Part of a small language model's weights: no biases in attention or MLP.
Each number is 500 + 25 x the weight over its row's rms, rounded and kept within 0 to 999. Layers, rows and columns count from 0. Numbers have three digits each. The size before them is the row's rms in percent of the matrix's.

# layer 5 MLP down (transposed), 3072x768, rms 0.0318, rows 389-594, columns 288-319
100:467486524490512499472504508512487509536456453496490502489524503512494535509504539525488468469450
096:475520488451517494430496507485534511473522481513469483524488526498501523506456480534486493550514
100:491471494529475511518503539460485532492476495460528501509522517454503500522490530486510505515479
105:483553504480453521483483509480539467551503520470473510513528528499477485476498535457486440459479
109:492457508475513510426542477496522464484518455491485496479458523480483510520510495479411510513509
102:476550471511492528507520493515519506525562489504560506481478529487484498505502506503500515521507
100:519525530470471506553469474460515528521475467470494494522529471508492472509474477529539469496529
101:543492511489513519520525514546528480455504499472456480555446451462513474480518499500490482525513
114:527513433490446474509515530513455436494545496526554518498516503509492564514535510519502523463513
100:495492463518526485448506506482486486486506502522467528493451508495521508502507539488550502513507
106:444464523471489491462488501504536511477472525470492458490446513488496488479538550528474477507507
101:491505486527491457520511502488503500472492518507560541495489473526496477505478528480527469506494
092:514471505495493496488500542479485523498521453502496475460520451533498441490533501461491502451494
097:473506504517476477480538513494495476495507488480503510511480479543526523535549477510451558523527
098:524506456525511500475510525519500516476525519485538490511503504523501482515503548505501516514494
105:551507511468537511500483553481548494493532495523464488511538518526548516467504524491498506446497
101:516518521489545499505482557503508536510508484501493501526573517509489521498509478495537517456523
087:505538518437513470508518508517473558512493518527517489460507524467492475551477514501509518520498
099:488507505512427506504504501501508483478487501498523499466474456520445508526503496444480496506508
118:502499496515507478518533534490491473498464487486508484550479500512495539505509495527507470495453
091:541546471487493507469483501473500517454512522503513423520495487521513500447480446529457511525478
100:491503494465529468461488533490514482544518480489468467516515508538534515488490485532463510480515
093:497487531492525494504468493446508531582507514500483539525503497502472503520494474497462501512418
100:497508526518518465490493501503498516486534494481512563497500508542484487450488532497491480495465
094:483488505477466501501511532537514482517523481517518481465516497495480438497476460566518494467494
089:509516460419524508480478558507528477460490506485508504496515474507526527504442472469519493510522
104:457507525530515484473495480488501482510531498491500510503520498532513465431508535538507515490492
099:491540526470513475486468492488511521463492547468515506518521525495482480495538497499529471506503
104:493469505459481531450532484521481500491503491491506513497488480491495538491509482489504470509475
099:509488464497485489472495474511543515527539483471500510488501527488473538448467509499499496462447
091:449528471498540493524484490482490515489516554497496505480481518469471510539486488437459490508534
102:516508492472545509506512453462526528465498496479512487474527550522492524489505494497548509509526
137:473521482517457520524492520476510480486512517521487485503467521524514522472479529499519531532454
095:518460518538540480482487552468519500479459457475458514513490500517525510522477524487500526483515
107:520507456528584517523500471516483463488532488519464485477486542549494471517463521478534529475503
086:546514491473481540473499487470475480538476461488518478464534450532503497503446489496493486527499
099:444520511477489506505509516482539525475518493510452537475549495475516497484474546464501462492486
097:506549452483485533514492484510510497461472538500513482504512481473496491523465503524489476493463
088:538462552527514470517487515471552508497477513515476541484519522528496505479493507529496505536463
103:511490523505458501469528529555491544517511479539496514491486451442476533483476478500505509494493
102:535483530509451533477524470539503525487507510527505546507545504488493466532490479526491465478496
104:497493513515468502513506502475544507518515513502549466480482472468513540503515502522522485501511
091:518512473496540519498453494492530490549534467505508472485544506507490544577496517485523500486469
098:499471487484477541496482495510519555499507516510498501474526505511519475519499517468467523498499
087:499513475502541509509518435486509505421499497530521497472528538472520488497513494509534552525544
103:486501482465514501510523462476493496447508505503487524514537455554505520481475493503493501524519
099:455474514485508464510506517482530499458513512509495486538539512504535489491508499497474502499468
105:490546501528500515487531463535501492483484489548499489504498515487481519529503467531487490530543
105:529528506514514464479467507469454489496512515490578511479499517481477479472466455511520506487492
114:485487487455531524494508462475492469524488515538556495532493459554516526478506480513494501532513
103:563521524521514504520520485484512508529474501495507532465516471512510484544485490505484505467517
096:506495502453483494478471538539553450502496473490461502545492484505476543497496481523495504515518
097:474510529497511471464498454500510506540509566498530484490490449453452524484465519486507474490464
090:519472502500518495518483481492524501542470495485467406491505484458501492536490526478479532473515
096:498476467491483501577466496479456494503498486506511481490474447540511478518473514494503489493488
113:472508508487530491511516509505541515485532480512478495498466471517490505523497489551485509525506
104:529506482549495491510480496534505499478542531454539495525490515495560483509480496530506483491492
093:474520482532468512532461516493531459513532464474473501515551517507497518523486525479474456489501
099:534462495511459492550495513506465492504469511483540478532510453522503462465480541517462497499491
098:474506520477480493481530458513491478469480515513480509500490498506510527499493484506536577525503
108:515517503543490498478506468497466469485496507512511505459542524540524483510477451480476480484469
111:512512502475485466492523496480496502512512513509520558489500511494502520537492506499481482463468
099:504513515526535496517488519521499488476487480487440519481514511521470506492473524448487479503479
101:499501507556503509500476483505519514524458522529483489506509480489469493517493494497483520513500
110:492543509483497544506481477473510466485522481492520519528525518484519551485510503534519521531509
101:518548515435507460508467493520454527464525531512481459488486503523495493506504507444544484497523
103:476524504478496541526497475484491486501503507489509502484509533535470480498530449508484541481494
091:494479502471542492495519519513462520445500539541557491545494471485474483470539510480511476518499
089:542518549488568482498507490510538475522562515476514526496486511444507535508520495479456492508540
093:492488510507534528522500443553530507494540532495487528484550480494498518523525517491507465517484
095:468464502472505473501484509493556493481523464519551492562515546480525478477465501527475516521504
096:472467530477525487512456476509468528485522492515493455534533517557514525544509453495491473512479
112:512474460508512503493477474511529524496480497462515508512482521477479526499503478490445522495503
102:500490459493491489488492508530477559544464473515443524506550530500500479505471523528495493521510
092:489498512471531491513487507498448513463530556502478466499486454487467519449514513494482508490518
102:534433500472534484475483520521566498552514492522478504468487434489484455503502503515468518510502
098:514492518513537485532490516469511511504521501496503467510476502520500522486480490554495466505557
101:517451539486486480504468449464487555509526514518483514458507530504464504496523486516509462498516
103:479512508520508528496543517483541514530511493555507470502488513498480523483513499486541538433559
099:481524522494503532453465506490459507525526474547473506503485481519479534501534510533511458492518
098:503493532497489487459501492526497531515490468477491476479503469521503476496421476513520497530480
110:473484482519491530471521511510502529496449500509478527558460551538535516506510449516503490537514
094:464531540457478488521490514508510494508566495493519473507469520495519500541496502546492510525492
095:468528485496555515506509527535486511522499483486485426477492440516509581472443529492499509489483
095:482511539473525517492501474513466505469482511492501456508448462457515511501497497496494471563471
127:515526498498504516481480469493483453530510516497517499477475533534501543531510487512468522481521
114:506454517470499462504498484492504509492499497529465519476503512500474503492468497504511498460488
096:536515505469531489514500509497518500447485502495498492490537474487528511516506510498506475496548
100:524508485506499525505509521536500526495523563496501572493474477461473558496475469516489475501480
104:499527497519477482506508502509505493517445503453502523466478525482477450490447514463502495444498
103:491469528515514458485531522476510518479501479514451507520476541523512507515517532501538468500513
089:546507463503489519465486487471483500515452520478502509447518522512505517516492448525494482479505
103:450481466496478527489475508495535454543466535500508497528516459479518492509478502501524523489477
121:499510512511491500482498476567475511516499506530495502490500496488516491491522527533522524461468
101:510490474511488485516460515505510512495477475478482503478510463482530489490486498472495500519490
102:491459512554537488501541509459512503500503503496495505525488517512488435495508554545489478513478
108:572491513525509512526492544540494499497480513509468488493490533473497522471496501508526529504498
099:480468491483473526522460545457515496491535530543500468489494463481513494500461510484522493507478
106:540501482482526512519516521517511466491519485494516485487525527491460513491489503547536512488508
103:487474478532529445513518486487485506445516488474483500511460459549467536495522462450531514532525
101:509514553478524538502468483465546490461497476502530468487475522476509472552475507487499520414506
103:483499523496508511530480505470514522509500518563486520487526502478538474475490507485539492501498
099:497470492510496463498474493533508479485493546540512483502515519503560513533489553495493485482526
109:532504461534453514497529528495510476514517496514521541500487491507491557523489500492541505516524
104:504511528509502479451486526505514487514503498461483562541525488493491480524481474521489487515474
106:516503512516476497465474479503537497483491512540477519507488511513508516527462487487541505475533
085:476482472535476558522516551509511533485497515487484506504500547500541516461511511509490522516521
103:538527480516515500509534590485498495491500509510487514495519559495516495511466545496487476565523
104:506520515512506496525504467542478520493528468496500495506501484463521475507545491543518532478474
101:487503466487504490512496500466519479475485550491519491505535454512472530508453474505549471506513
091:472502467531420487488509509513494538482466492517500460495502528459470523490514500532506509499470
100:521420473530519519484489491545546508478485481486491476527500527503466482494519490501503534490479
098:479503498471501491475471518465489485519539550489457506572491535489484502500485502520511495495465
105:511535464472475442508467543520491505486515550504495511526487501488524500498519500501512483478462
098:488525467501542499472519487458552531556512492475486507498479476490522522502462489544515492490490
100:514504483508512535510527510530563496510556491501511502508514506486494498503471496472497502534518
102:496496473495483495508516527514475512495496506530505505503494488514475491504472507482502507516522
112:546518554492549488543490500492479484562501497418495516475484520510475488485458489485558496475490
113:479498532480467497494494528487515524517501536557533496509451509464485491549493505538496536464513
098:456483516527501514504518508492520559486500486497511485518516461523484465481491462484497505498478
099:483474499515511521539518508533455497497492479445503532478498525457463524513475504515485506505504
096:472476504480478478480522454473519506533477488504512452481502517500475473489527494510481513453511
104:483510499507469526483479459498488499482499510545471485488499485503523454553515535511494502509480
093:467544515473475494511496536522512461482556482491546481481525499512521478453483463450478496513495
093:496513500481499521508452503488493472479506494483472457524553500465482532548481514464539472508471
098:521491522471537468530502525497543508464520526545477486507523527473522533560521505500534510474517
094:508490491456522558478520516500535555468490493524493508541463485457512461520512506539491479574495
098:475498480509504469539495489516471482507527504470531490510511502510523466488508498497511451515553
113:468513531474512538454492488523475521528528497504487502500504480489480485463513515486507538513485
097:516467512479475513485472505527509492465525481520541512460467488497531495519511504510490484488507
099:441458517477490488517513513528482507488526523464546500514563454434498484484471519491492500530489
093:529453512482522506509496483516498537481563499494496479468528484476478479508521500551516481465515
098:478478515478482448497493530500483519481511463480474494541545491535553499488489510514552491527528
102:462519494529467505436477514527514546512520566471475518483509490490495494490508509509513500534485
108:546493522529528529474482434467487495489547505477477471495491520528543495518513458478464499484529
096:517463476471484474498499536500520527541498491521534515483481479521521497478515547486473475539480
113:491517498508534471466478475500497519524494456439498511494457559501518546556493535534534530541479
091:528493469488456492512498510511499486528512471538533503496488528529459499519502477488492500510468
105:531495489486513517492474498504459480482525511479526466507492479471457459471531506488504497466513
092:472511509463528468543509518480514502476497520532485498473480528473529527472466489503457510481506
108:499520537544506489526495463506517491521459504512482541505518475478501496484483510502510570521499
105:523517498492488495501493528493526507499517498514531484514542506491490498507467504504494496501491
088:497514518501476475522512526479518500505516505502507498469555489468463484452506528500504483520481
099:488514450472485508485505526495467505509474496481486482489470450451471541475528510531473453509483
108:475533501482477519489477514486519515526494549466494448493506495466523515490459462495517490509506
096:567508484481491532477511537500497515489522519502459486458509499488494487531488513521506547491562
108:486459505525493481496475462552513519532505505553469437452503510511534514490509508518511513459512
107:497487486503479528487508507554489489490524444472471458500471527495484500494520498509515519513478
102:477475499487510501513525515493481517500504505512517502524506500475475524506491486515496486479510
102:488502482511508488470496474523494499491504523499502509495554520490524479487543484454484462494515
113:489534482522506508472514500528497497487495502505457512519501528505523489465479499491512518554436
100:495464511484495489488504499484517492499538498493473448500540482491510476481472517495469492480508
096:518526462530498532454507565543468497485533483485530522495493494511488545498527510492507511493548
115:501513471512525518507492518517499474535467499522531483542535486511491526467487481528501495523476
107:501464466504513487523500498538516478479470524514528511480507499497536474490508458447496508473476
101:487552509483516483481519527485493569484491502473547481479529505529497533486494459480493502449478
100:523476516547537515493501527538485526487518476522462488451486487478492496517525523522456474494492
096:462501489544515483484506523522522442496500512515523484504432501490510490491493534468539505533458
112:513497505511455476505474425522520516533510475487466469482442531488492502498515492491486465473540
091:508489487459499492495489484503516487500497491520484502492477485490500504529497441566466515497470
096:572474542507503495498479472525535551498486527530519506461582485505496524499469518488471464546520
109:530543476480522478475504547510480448500532491586460500469468506511486507519475471520516476472527
110:523516481485531510481480495493504506531500513505527513524508509502469539463479487479470531508420
111:496465483546487495452465519522446519490524543529494500517518494519520512547524488549489496506459
107:477486441517522493448503470488505481493507522453521497489533479479450494488484480530490493522498
107:467563500486508495521512510509489521475469500514511484500507490480538449456498543477494465537462
119:467492496502485520539495498539478514494519575530482495468553490489501473514497512478525505465458
093:526565528500545498493461538524522497480503513445493477466495507532533555458471481498523457512500
095:521533529506497488536517514488490526542512523508498492494501494513492497506534508487517526538532
100:487465482550456533484501536516501463504458503514536498491469434517529509471484513481507466519518
118:545463471535470501494427495518489503512501510518522529474479513494502529532484523492511548471516
091:508489547522520523528483534517486496468528552511506480460512463504502472488461475526506493516505
095:463510448500497524506489525494486488485510537537517483497503438506520449492497504495488466452449
105:499494521513503510512488495470459482486482469536514526472519541537493562486494491484494490469503
106:476511484514528488532459547485476525525510503503424496500485441467494468502460477491501499532474
106:511526514478535518459506485493488550492496496558460482492503464498479489513495509464505508550496
094:465493463490514499516473522527504461503550456470521484504548520469493497500490515508494484506470
098:435521513510520506510527470516480508461510487526496488491534502485536477572490456525503509553466
111:470534453485523514497485479504531514500513504493487486508515512481446496450508489496506516513473
106:508490497477452500477445435475483503519544480522536492498519489527503521492504491502529487497501
098:477501502517489524497470489544499521493479534524504543462528531514513470514473520509491514489511
115:479468519496509538518477481485482500496492520535509498485480521491526470536505494510496521506535
094:493535498520505526477480538505505479525513534499490473500493516481513494524502473483508501484494
102:513467522482464448522563516471500512482535472491543488489510493502520507480491504500463503493541
106:518496536480499465490487486517496541525497489475521471492504527496463509536523478489486505499501
111:467488479487553469568517511480533470501538493477496494507517514481491502483461507467517537521523
104:509484514458475482483494504485500485501478475505540529513467495518503507485529512460498500554495
088:505530505522532515481487484489567491485519517522475518490533484524517469499515481459479514532463
095:486465591473492460481494493526556543543469501466500542526479512488538534544511508466478490449491
100:462531488492506520499508490522510479492493478513481508521510528491543501543526502517488469479490
095:504459539507505506485484498535510465475484518449516474516532479502516453476531487494508532542494
107:484514519469503466504469532533425536475468517510493508518521503541491482451502475535456459474515
108:488567467503445517504494500472478489534514498514516508496509471537543479482497511521494496488486
095:528503468552491509509508491487528504526476491479499489456465512474488524453499471482483501471483
099:476465504497530479510504510511494536484520532543520451460500510483501526519502514511531441498448
093:487504488493504541483502487474502491505524504477527522475540482516521510484478502485532495505455
101:523505550510501538545512483493503544473530492481556495474500483506509470507494504466521454525481
104:466491502539522480480529510506531517505434526464501488488462464531494531498510490514474523529487
099:509457478509493533482480505456449492499508444525507469467454464502497484518463503501455494473512
090:453494491484509532482513522434474470498500494481478516542495528534488488461514480482534538487471
099:501520509476560503515528520521514520504544457456529453501510422483517477522515490503495525495468
097:486499506445487484537499524477492512554421478530511468542542498468544504473495461524507516482505
095:483460483459468479509476488508535486473483527552543519516490516500534525459465516549475518491475
113:479483459489519498495540461513519480490480462482536477512482513476505462465511495529492520511526
091:514517482497464513539503514477498502511524536516504470507519483489508530499525445447515513534484
111:526510492512446516528517524481482508499486488526516476525521518481465505477499484484492536522459
# layer 5 MLP up, 3072x768, rms 0.0345, rows 390-594, columns 288-319
102:518500488500500493506554455507509507496504492577524520539470483534482504501479488496515534536494
106:516496529541513495481495517513489472564522478483468523502483491487480491487483461455502506437539
104:561492469570509468495529505478475496533491511540500501480475515530498486509475519529483479514495
103:497498542492547471483553494488493501485524500492492503502472550491527515533516486508476531476528
096:494565536510488531495496508496508508510532452501509470546503517499497497472519474501500508505480
097:513494520523496480505508501502506457484509513507452513489476488499475503479489485531551511500502
096:482522491529496501470504479520550532509484488483535448526512528494496509472548480498539509494521
104:486531459500473533490516507494456485513495517467507483524506497485498502488495490490499455507487
102:513544478487495502496510472534483465465526496470501540516487476486500515547515479525537505504492
104:484480482513502507528521492495517517506511500553485497480515539539509451514489497530498515457526
101:502511530525556507484541484518511518472501486453504500554519547472503529527495464556524499491464
096:534474546511524512448456469523507496504505508486493522546451500519509527517480531537502506498505
101:503484488539498536509467472484529484478509459456512504494481545490490479459461475501526484486546
097:489488541530475501500528456493488517502502485514526520496531529508504499515521493465536572503500
105:508556480469476510475497478527484519554449508546523473489517487479501484498511536520472523539488
104:513496513541494484476534522475444474522471500481528517509481473509496490472484506495519472526528
096:477512503505501504462523525456494492478513487453522494509514516504493505478486530482533494444501
102:559482504496475521515482476483510510503476508480505483508526514509523506509506457475482513529459
112:521526557480505532540503483487509455483473496497503524506538502487483465483521488475512497483518
092:477491536505482493532545527526460489523525482522514545531488524477512503512510500469491536526516
097:540554547471504508498492496513485488498480477517540519504515522457470537504537481549479512495492
098:522478471486525469461548498498485469535515492493486489502525520460526460461473533505543502465524
109:525485507539492522504499515452485499466457528475474480513490507487514520515530507509465485485519
097:516515501550494503528480482500525536528502467487490520500459489483513514550502526537488476472518
092:500467507491500475528456491465473505511460499484490507505510495503460489488540502491474495537513
106:448515483504488516501501484457462494477495482461528500523503506500468478495496498547560506489482
098:452479487513511470457543499496464469537479474508516488486539457517506492503534504528513517483513
103:497517516512537515486459531430480485504518489502512515473492478474436483564525481496497553477503
094:477503551534475518536461493487495493479508483552496490540478497509525491461553486501519533495476
095:548486513473526496496493516476480508529504483528470471494500472544477496487517534521481491462508
099:518519502491481491514533467517497519519474508493484521515480539456518544524488472553488517491497
110:469511507500479509500528521505518475529469472494488510521492495526519481475482492529512514490497
096:501482535468458542512479503516535528537519451469525530485434533460506498508524471519475499484500
102:497475505479463514530509529453498497485524463485498509545530520486498494467503500508487520486501
092:511510492510486519485477477510533527521467518510488480518508493474506463499522478529511510524450
102:504481530484491500492500501475479480507460530481531510494452539554503525482493502542490524524488
094:516510523478492484468537494514480483497492478477475510516527499430485503489539485534486532487513
086:490491454486499523493543482519462459544485510540521471533470504469535505521506456488498477510554
094:496486513511496507475494522478481526519463486513502507504490531482516518480513505481523513496530
103:550493498473474476536522489523492464495464497509521499499504481528465517474478480494513470480511
100:515482555525510501529484472503538565503483495536521499456487521507492486470498494460491476496534
094:505476532499467539508547530497473543508495513473474484522519516472503507474530508470498519474489
097:463442548562511469507502517451440494459527484483516514532462483536504498487533533496498543477513
090:505505488501492493513477500545496498553500526503473469493468490495506527479481467526476476519492
103:457459475520492476504512536484543518484471484480498514496450507529501513498488485524510474513514
100:559489481517472543458482479511489505524469520504501531463477504493506505532494472494537521468443
103:499517505514502505486510484477479509479488485537507493498468516487492503485515518455523553499519
107:512501517477496469487472496486481498517499480541420496491489463489508519488536485451515499487530
105:493464543501509511535515533521448432490494519486463470505465472518506485468511504504511514511481
102:499516490496506538503495469539495504498472505548570482490476503478511489507464497498511505517522
099:497497470486484498525528507515478455483511501478528509505508513512488531495538499494457470476552
098:484491477524471513488483488500489494463494526478499460504425515554539502513527483520489477474486
093:477454490503438503473534510486482498480533516515519525495477527521506491507534541520557514509448
096:508548489503530483508518503505500526486450459522524502517481496526489497506527459532483503480458
100:502485535481466560499491497496492484493522499457484528467434469505450494502519495541508537506512
105:527544505458493529527504475484474462544508486524478491485469520484490517532515506495493481487503
102:497515470530505511444537513438460493532517515517468515508541527508433512485497529486509520541492
101:491482498483526502464501511474475503511475479531450513484535510472494516534516540520505533454539
101:492505498522430463521518478504509532472485490486540508534505506484491496493500501514515504486493
104:501459496511493517516520515474478541509477485494466483514483483517489506477495493509479458500541
109:497508460489501481537443471541469528506493485517470490479506532491505517522484485504551496453517
104:535539499536504540520470534453475521527483460529513460507495498515484497504486446479520462467508
104:522536471523550535491478500482511487486497479466475446472515528483506507497495449522461496548496
105:526467480568465487489471498512479500486470468518519496496432548518465450519473505481498478459519
104:533481514511455531483501474518500507540489501519520534478472485498519464498524496521502517487483
097:518453519514513538491510490462526484482461507522485503495539488489513546513484476520495493503484
095:486525523482504499514525521472512427523467484463494508470494520493515471467498505531505525483473
091:499497471498478514525446475504501492558488479477508526523499501518509513526473532556500512539464
101:511459416519486506498533508485475510476484479517540474490495500510466486526483490504511481454485
098:514474558511488491508467490517507478568501498476501485447516523475508494477525502474493489471494
100:492511551467504528532450483469495515539487474498502515493479504530481449529482454490506457522475
111:499512473491505522508496508530476542452465476493496473492480505514480532475506484497530491561502
100:511503496489533486492480503521498495531482519524478485467462515501489471474554492467467516509455
097:506525486515521512520518480498510503511500424487497519478505518479437481517539494525534548473485
105:501502503526502505458545497538499498463494523485483463536473478535450543466529475467533549474482
097:476535504526466495516483465502484511512467519512530504513486509449503500449505494491488484506468
096:495536506464514503528497559488530427539450480509530491487531501521486530483540527504518470465509
105:474495488514475503507502482483508493533504467483494515522496502502464492518521502499445513537507
103:506527513495449549500453475496523473501508479486465452522474534483518500532483513484484484510497
096:446536527498501557527482544495493473512460503497538493544470472490494529449462522518460517514490
097:494508497472528517472494481495503542495468509525496534512451500484476473466555523518497493504508
095:540486493512487483517489501482459528433477503533481473487509504448498500491491482525515488499483
099:485480494480471472495508515494523524481503479537518516518484517487475523512521499523527498460507
095:468476486495517515507510436493493482526501446512543511500512501537472491489475506471528535502542
107:483487514490523523526509543481489479536469501494497491491494505527487510513502491522512490487489
104:471520517505529484484452464510495482551476463507484467499491518575495540457489466486505492503495
093:490497510524478522454534540495512510493510492472487522534496503531547480484500480528518521463473
096:454536474531514508456513475503502472546490444492515469488535539534487481490498496540494469509516
105:545468529506516476488493516480478533585450506465494498564494523537488496488521513505466493496501
100:491493483477455496516506483472508488538490457481484484478460477522458489478516522519501524518502
095:447504498465497507521500513495505502521482511487484477538510498509526445465482537513497514482501
100:480511490525472531520547545482492463471482494537510481506531534496490485525531484542468511521524
109:459484515541471521495561510520465509499480469498469501484499539524508485489476481518540555464549
101:480468486491495504519495482486481476510491462498488505484476525514460506513484503519474489480461
104:497452516477507492535526531534522499463493481482522536527478499538489482446524498475543483506520
107:509510508523497524518540495472497463486502466522499501481531524494480486491456469521508531515495
102:465467553476481534524509490499459470480498491485499497486466502505483497472503478508508523525506
104:520491528517474540521508495531487503497507493512512501499481507503506507471450521534492533525524
100:509500554483488523487529497468508540506494494544453508478524497507467496501507476492514551516528
097:503487488500464506477549543514480533528473523502526537487519462506502490452498504499507463505476
105:518498489500513512471479493523445488502502543479528483511513516521454495501503488491485493526509
104:532518476484462547489541486486476536480476502465498458490505508543508507522490492505521504537513
101:524467507478445486495475469485465522486502482515511506501486526498498520518507496498511509512491
104:520486505471492534507530491499507501507478475494501487513506469533488478453504490469499505508519
106:504492485510515500534480498488467495537444447510539524526476483530526456470465483512483427484442
089:516494520500485501513530499491512483493497510498498548514544535517489513520458494485500499481490
099:525502495521511505515510510515522514511468475503534477461518553495477537482494499528535510567490
103:452481488506533543497501483478493522487487485489512501512491528479476455467477476501479534476475
105:488469524495548467489496469515517519503470470487514480543495477491476486523488537496529491491480
098:514492482514521541538501546519518492493482520456506521506521465520486466481501516491473492499474
101:502518496484456515529473476489493483480471526479538499475536497499498510511483496489496448518474
100:498490470526468537477498534480474518504465471512499469519454522498459469498491491531525526514496
099:499525521477491558460508498538470483465487541523490486544499518524511489501491477497515512510525
099:504518509545491547484514490465504504518457508476520488495513528483508466486461472470489531503520
101:478491493516502506484498505460484492543472460518510527498470476522467537456486502523479512529476
103:534521539513494480484463502488479503505469504500498480527541516476517531523499474486562505472500
103:524543493505511495545481520512503532495512483491497497528499537577505479488476483522542484487523
107:489509484516495514471468529476512494539466484535489504515522519540497431502448484513511492496504
097:498497515514502510576465514504480488511488452519523534503482486525534474492503469507490501463549
102:489493544486543513495543519484540525542473492465491500509476515480476494455525490505506482510441
099:502516461521496516521508495532513562536518496484441521499521515481516492498506547478507541498483
105:504468496495504510474507471491510517502488469443494460514512529488465438497466480523474501474541
100:451516503474459511520500487475489520547452458543507519499495522495486491486491523484484499513498
098:501467502484540514501542535508516493489483498493481481484557541483495484488507494528529479489534
103:467489549504448492494505503468473508506479493505528543509516495476495478501495467525496500489518
100:503508507548497518473490461465457498532507470503524463482515478564474512511500480515475522509523
097:483528441533456552497481476498529509521495511527476538481527541538496486527520521550499512520507
109:532501466502532512487503500532439487544493503477499471554480477469457486520514467518510470514507
097:485527528496500528524566497510504477519496486518550484480457490507495501534497487549539515468533
102:505462545495539506467504548477498534499509437524494494506445493450466550503495481464465534480534
099:554448512489483484499494490507460527537491535442515533485457479533489498498509510503493555485496
095:538554514488522508546508526519503494536504522487510508453493483472488473470496496521495505531498
102:565448527526500518510497525546497508530504450568484509484482547499512465556545499525506522508525
107:527485514517480513502461448505519478484469474483464515472514489566499525490484463515516453444492
102:521481496524526536523517489494459489542479507525511460462492487498469476531527517476490532513515
107:537503479555463492546488500482505485548499453525516508521518520468492509499482467503488488506503
091:495521526478497512541516528483510489489458501506526495510522500498479501471516518503508518516556
097:488463490520513545492504474519474478501497482484491490527446497524506522478477503474502462541529
093:515511490460476503512445472492455546507483487493455471500502528532496521523507493451509467479503
103:460524493524479496522512468443501505469501460492513504529505525505519503494472478490515485472528
105:504471506518502462482541533494472519480509536496551451489475480500477515493524523501513514535494
094:475467510530467485456526495497466519487458484478510445575488542506484512500508437505501497505500
100:527471548553495495487493536503487529472519507536535498507494530524482529465477468532532504468564
105:500530486528543495520516492500468433490497494486528463470507500514478491482482503524480483483487
101:491501488481504454485513520480471502563496484526512533512468491516491459496496508474478494497506
106:484481450523475492506497496541502486500511473499481512498490491491499477510471474465467575482420
094:523506507462537509505469517528506549518436501499440503522511485543475468467519490480454475488511
105:521496516518476483513511503511468525490525472460491500505482495522525528473471515487484504534466
103:483504534511502517505484510510506491517473465506531499493517528528458439455499519521538519481485
100:530458509558501540505529513485532463501524488480551482499509499513461462520511504526522473500536
097:517495485552500511521502506467444517488510500494489517498521484514487543490547468537560496527510
098:530508505525501493491478497522485531530479478514513483493480490523526511488481528493489525534519
113:533494514507479498520451527460494493513493482460476449523516514505512492500510502536508481485526
108:510458502475483521523449501476482514519504511473485506512482516534485542469513477468480478468517
101:525454512549436533509499523513450477503499487451485524481472523520449511502488443500531475535540
103:531482491457502503522536539493468487496495513468460518534512506510485486472518505530531487508477
099:487484495475471503498467492459478501538494502507461493496484550469505493478493495528517489468532
103:537462543550480511500555499481437480506509525562557477487479497483495474537510481523490521491568
095:529449520526490531489502546505458513555513518500512538516487512479502489523504511505507502515510
103:519488518457473511486487533539484472481508485522491502504440489510496509487520499526512509505503
108:511516507491490495497477478499511476501514506483503475555498509518498535497490468525503490458516
105:488513503524533535497505542484524455512523481508472435519502516539523451475473461521498518486571
110:530512483512503505481463506493462502542485484505486499512475502516481476518506485483470505502455
106:521501541518489501505529481494509477469472473511465514494492461521482492470514469493509488503468
104:519492540514488524493521491461551508465485531513448508503543484466466528501502522522548472449556
118:494470470458492482497570497507462486475496502512503481508541533541484454505490486475513516479484
095:494497516524468521503557493464488517477502497454504491499481500500481549519523489499476576503481
095:518530507509497533504500495489517495476471465517465506503501486488505502503487527518553513433496
104:588503476512527493565515486518483502521475499505539464485530571495514447512476504492482539515504
104:529484521526511521523527518486505488531517517450514479491478495536466498503511508525488454474504
099:483488473496480520487479507477538545508492483491527494503524551487479476500448503475501493521469
099:489510510519501518502516503501493510498494501507491502530512506497502528507495468535547512500526
100:461514503498465512513516480485481494497488498446526470515476535487510481484497475486538510516501
102:474525531499516502487511498481483508522492490502514495488482506482509529526514458481484486485456
102:485511515489479484530475530486469530496484513490468501501515520512478497464510469488513499517502
093:516531515502491491498480495485490472503483505522503499513425461501512505514511487476497540471510
102:564489496472457526532465474520487498476487518489458485500503493527511491503466502535432507497500
109:524496480545511526527444466522498523458481459521499484499497499547483524515500494476531499471454
110:503491523483476528502503510446513473523498507510499521529503515486472534497490518472542492490493
102:499505536505504511524528520491513526505446462511520522496534497486498509497500535510534464486488
105:499507509475481564523518477455502483531483465504493489499473522491506496512492503509493505478449
098:523509512500451447500472490505506505503472492532471511498504512536532507477471504524489528504472
102:524480500480488505510483499501480488501483464536537497445510474531498466467500500482506513516472
103:506512498471508491518532512437504465531484438454484531534493494495515535536523457534516509476526
108:486489525469564483508504533484487482488496519521572495528476537455492525476495463501513461475494
100:480480541496460520489481509477523486497502504468489455496504456502500511498514500520464517440522
095:550501476498493517508526494517510515488498465450482479460458494490496526490507547511507500476506
097:550512489480506496526457497495500517535461517499510479440502498516513521476455469475493507498556
107:526510499552511516474495495501533499530494466497469463517534492501475514536495506493508466506545
098:497526535530536549508545483522483472506507488484522491506480484523480488530484481526533524510537
100:475439526511494506496507505534497493533492488479552487461449468483499477473502469480493485460515
103:496534502490482526504539515489475477475505472479470500541491521512478450518495493513538506486539
100:539455521482504501493507500461509471484491512480536491516479489507465538486515470449518509522552
100:529491500503517528511525492446524505487488503485511514512474509506513466457485458479473503475537
096:478514498477473495510481556494530528505479496529438494510468525520509521518561522505477521528540
096:490536468531514498522514504501471499481426492474511500517505507524528512506521515505448529472526
098:547458498523514516457553442490492511519477496469474491496488514517509516470540499488482508484508
104:486533498492495481551475541506463503463506520476477491520474503486449514509495487490516484506502
093:543479518505520504469541513487512521534463517481491510449522472506493484529520479503488511490529
099:481511483536442462517557494535489455470501498492520568504472525501494525486487514512498506456498
097:502528456542500538455508480481550501490520494504490493474467512524481464533499476572542483492497
098:525528512518540474458524543524466514514500468465498517560510525489527498550510464534511469546513
110:512449523506450520516519510543483536475482481493485521514459506516523494480503485492552498505513
094:506483511480498507482462501502496514535489476514534508479472492487496481495535507484479519493512
106:523495538517469502471475526501484523474462494503426490526525505534521443480504488469507500500529